{
  "num_hidden_layers": 9,
  "hidden_size": 256,
  "head_dim": 128,
  "norm": "rmsnorm",
  "norm_place": "pre",
  "extras": ["capped logits"],
  "init": "trunc",
  "init_std_qkv": 0.0296,
  "init_std_up": 0.0296,
  "beta2": 0.95,
  "max_grad_norm": 0.5,
  "warmup_steps": 66,
  "final_lr_fraction": 0.0,
  "doc_mask": true
}
Each number is 200 + 30 x the weight over its row's rms, rounded and kept within 0 to 999. Layers, rows and columns count from 0. The size before them is the row's rms in percent of the matrix's.

# layer 6 attention output, 256x256, rms 0.173, rows 240-255, columns 0-127
106,196,125,173,171,131,182,242,222,184,192,154,194,173,245,203,260,146,220,223,223,254,145,192,229,220,197,196,98,230,201,178,172,263,284,175,225,234,158,207,185,172,220,177,246,216,284,174,155,268,159,256,178,200,151,197,190,146,175,163,260,203,182,239,206,159,185,286,215,238,179,161,205,224,167,197,151,208,209,209,177,180,230,223,194,207,246,179,194,211,228,165,234,199,219,184,189,181,215,120,206,166,199,186,175,193,237,189,174,202,135,173,196,201,193,218,265,196,203,257,194,240,164,205,186,208,256,201,131
103,207,241,190,192,170,167,204,197,217,219,155,252,214,229,194,176,156,286,215,198,214,179,142,230,230,227,220,183,140,219,227,188,231,194,256,190,214,266,135,178,125,244,152,151,191,216,170,166,191,255,222,241,166,177,229,200,215,222,257,209,249,186,220,195,124,230,166,184,191,226,109,184,221,228,240,163,203,179,228,127,196,166,278,178,208,231,217,199,178,158,111,207,156,157,172,184,150,220,147,213,167,195,215,203,180,178,179,204,264,296,186,153,208,216,207,147,152,188,92,191,185,222,151,160,181,133,203,199
094,227,197,185,214,192,217,172,148,178,268,259,156,177,155,189,168,105,197,206,208,176,201,211,148,240,166,218,221,146,89,187,195,192,180,202,222,183,256,201,179,150,231,138,147,175,265,188,213,136,151,160,229,161,212,198,167,196,199,227,201,230,161,163,211,193,152,197,192,200,144,192,210,170,177,215,194,180,218,203,216,205,185,271,247,170,229,117,143,194,223,216,242,141,201,168,243,187,240,250,243,186,151,261,170,163,267,153,203,160,195,230,243,257,189,182,228,172,196,217,208,190,265,198,184,225,136,273,199
098,180,136,205,228,178,218,137,254,203,245,199,129,160,278,235,167,231,239,174,165,195,239,200,216,215,207,173,292,269,182,159,200,209,115,250,237,163,190,166,213,155,204,229,204,277,236,292,242,195,191,206,249,260,226,240,161,211,217,225,216,214,201,141,173,165,156,186,188,176,164,185,205,234,168,164,223,216,224,146,226,242,198,202,156,230,239,205,220,171,174,222,200,173,178,242,195,160,171,183,205,129,237,252,231,247,263,186,218,185,199,203,206,198,186,232,219,193,127,141,215,170,169,177,179,205,181,179,172
100,228,213,193,168,149,145,262,246,172,210,185,220,236,183,238,248,240,181,210,163,177,227,221,238,185,266,227,169,192,234,241,213,290,173,172,185,177,175,218,238,220,226,219,244,168,219,151,179,228,98,165,188,171,166,241,253,238,208,155,184,219,190,228,183,246,233,200,173,236,191,240,197,155,231,273,214,163,191,225,226,186,155,178,129,237,302,188,182,172,275,235,221,151,228,201,196,119,238,161,144,192,190,221,176,193,158,262,230,192,211,248,170,191,173,203,216,175,185,219,162,182,194,215,238,222,201,128,225
102,233,240,228,214,123,178,236,219,230,209,154,167,117,168,248,250,265,170,176,200,181,212,244,232,174,156,205,253,225,211,184,208,235,254,209,209,181,258,252,186,165,134,231,257,194,198,234,235,189,163,206,217,203,227,158,230,150,177,217,151,215,187,160,177,251,216,222,146,170,241,182,212,190,237,252,262,197,131,210,261,232,199,178,165,219,240,174,161,214,134,171,199,187,127,206,198,164,214,231,212,178,147,178,222,200,247,218,240,216,220,225,195,257,166,240,160,213,204,193,206,165,187,223,180,156,174,193,206
102,215,227,256,190,153,189,188,252,180,213,255,164,231,168,196,190,182,234,241,267,179,192,246,212,172,220,118,193,203,171,163,139,131,232,200,218,226,188,146,202,214,231,221,138,261,164,249,176,169,184,211,238,172,160,224,184,208,129,206,219,187,206,206,256,170,192,256,208,252,214,199,204,154,203,226,213,193,247,225,171,190,143,197,109,232,201,159,145,288,193,184,243,174,201,190,196,212,227,244,113,223,210,168,251,161,209,236,202,231,172,237,196,225,179,186,219,193,148,206,203,221,264,145,221,218,168,239,163
103,149,156,234,203,150,200,253,117,189,219,151,196,253,166,195,216,139,214,215,210,147,218,215,164,223,157,218,173,204,224,152,209,204,120,211,218,195,276,166,238,277,147,253,234,187,198,185,172,203,196,205,204,197,178,245,192,244,169,221,226,211,238,177,230,278,204,162,138,259,138,259,200,201,212,206,170,154,208,219,174,240,200,174,207,209,233,211,218,221,215,246,232,187,125,221,198,216,184,266,143,213,156,174,183,273,204,141,233,174,239,205,165,254,177,253,236,170,198,232,134,199,233,183,136,186,267,203,214
106,220,181,170,187,229,206,145,169,207,172,132,174,198,296,243,183,201,254,239,193,216,277,212,201,183,171,110,191,139,188,215,226,197,193,158,148,145,201,216,249,212,191,164,198,217,203,168,257,150,239,156,166,205,176,180,217,178,182,245,175,154,177,224,219,228,203,210,235,160,250,186,248,223,133,154,201,172,197,229,169,192,265,188,228,179,143,235,184,199,192,156,181,217,158,225,162,166,192,169,204,203,172,166,259,107,196,219,149,208,177,181,187,216,168,252,256,207,200,232,166,242,154,150,227,143,157,141,203
091,160,165,207,244,212,263,189,227,234,225,221,197,202,186,216,234,229,188,191,216,185,218,212,171,156,201,221,203,129,254,241,177,151,230,176,220,221,186,160,202,184,193,199,193,216,164,131,208,158,172,191,191,216,247,216,207,164,187,177,234,144,228,245,166,213,185,229,181,247,200,245,212,159,217,250,203,188,209,134,207,183,232,126,249,225,259,166,248,220,155,196,170,155,255,201,182,222,245,176,190,189,243,249,253,197,190,208,229,209,245,178,189,223,214,228,222,220,194,209,293,205,170,199,183,255,189,226,169
095,132,161,133,194,250,167,222,222,225,175,175,172,206,219,177,200,172,178,163,212,239,177,151,141,144,250,188,158,201,157,200,220,196,184,192,178,248,203,206,203,201,206,263,157,202,172,199,283,184,192,173,236,164,159,178,173,258,217,189,159,222,201,213,154,211,215,270,216,188,182,244,237,130,201,196,254,179,188,191,165,191,236,249,115,225,193,183,162,178,191,203,254,209,160,203,195,214,206,232,230,255,263,227,179,233,232,216,217,249,193,207,243,231,130,172,119,203,230,206,237,198,199,198,173,214,169,239,199
103,237,182,192,193,172,212,220,230,198,184,228,168,177,256,229,207,199,198,205,148,205,163,159,171,258,292,240,175,242,230,161,192,224,241,181,210,198,159,199,216,177,229,229,203,201,206,163,271,200,220,269,178,134,160,262,204,250,210,180,206,216,223,213,217,204,202,107,191,174,102,240,221,176,219,241,188,236,285,217,216,163,157,173,178,176,142,160,170,187,140,200,177,151,262,128,222,194,165,66,187,143,197,165,168,182,220,225,200,145,174,233,131,186,158,216,174,262,234,180,178,185,229,184,186,167,201,180,185
098,219,185,205,247,192,191,196,242,142,197,147,205,187,222,145,195,120,207,221,210,169,249,234,210,231,173,179,167,237,211,210,227,174,123,225,217,144,147,222,230,188,138,185,176,195,132,264,203,225,206,209,196,197,174,149,149,250,179,171,223,215,157,272,154,150,185,230,200,251,180,183,187,237,194,174,231,169,165,230,159,120,181,161,226,208,237,180,227,189,257,184,150,247,174,221,257,172,190,157,180,211,214,161,154,188,192,112,270,169,245,242,199,287,156,169,188,200,234,182,163,184,246,245,217,202,182,185,201
097,192,210,183,192,166,163,168,213,225,204,286,159,220,239,137,205,190,189,210,227,213,187,166,139,151,136,230,228,200,274,179,196,240,169,258,197,231,182,162,204,180,247,169,205,212,200,175,239,202,180,179,186,213,217,179,183,206,167,168,176,233,207,161,161,170,193,169,135,167,239,189,225,170,268,156,191,172,129,169,197,155,225,154,229,199,168,180,174,224,206,168,197,257,190,194,208,157,177,205,268,208,196,193,178,169,219,199,222,147,186,214,152,169,190,229,206,222,185,133,173,188,200,124,270,273,204,180,130
096,212,173,183,211,224,232,234,185,230,174,181,219,180,218,227,207,179,173,204,248,224,196,230,251,290,168,208,220,174,165,191,215,233,179,267,219,203,212,188,194,252,129,253,174,241,212,108,158,161,132,214,174,126,237,287,218,220,197,195,179,196,172,192,248,248,271,201,124,220,203,188,212,172,166,100,198,206,174,189,186,248,250,146,236,216,155,192,179,133,169,216,166,188,201,232,190,183,218,178,204,198,224,154,206,183,184,207,219,216,162,244,206,206,189,197,190,174,220,139,169,169,172,191,286,172,233,182,201
093,124,212,150,238,294,259,252,211,183,224,178,193,195,207,209,235,220,91,185,178,232,179,167,172,166,178,210,226,212,244,160,217,164,123,184,185,221,195,261,168,204,217,212,242,199,180,230,95,179,235,216,255,196,236,218,117,155,250,239,255,190,169,238,254,182,171,161,163,182,238,175,176,269,191,164,254,219,193,187,180,178,176,200,178,157,200,199,201,161,209,263,206,177,182,151,197,212,159,164,211,215,169,243,189,249,204,198,199,229,234,173,220,175,199,162,253,228,226,161,142,212,199,237,193,201,224,282,200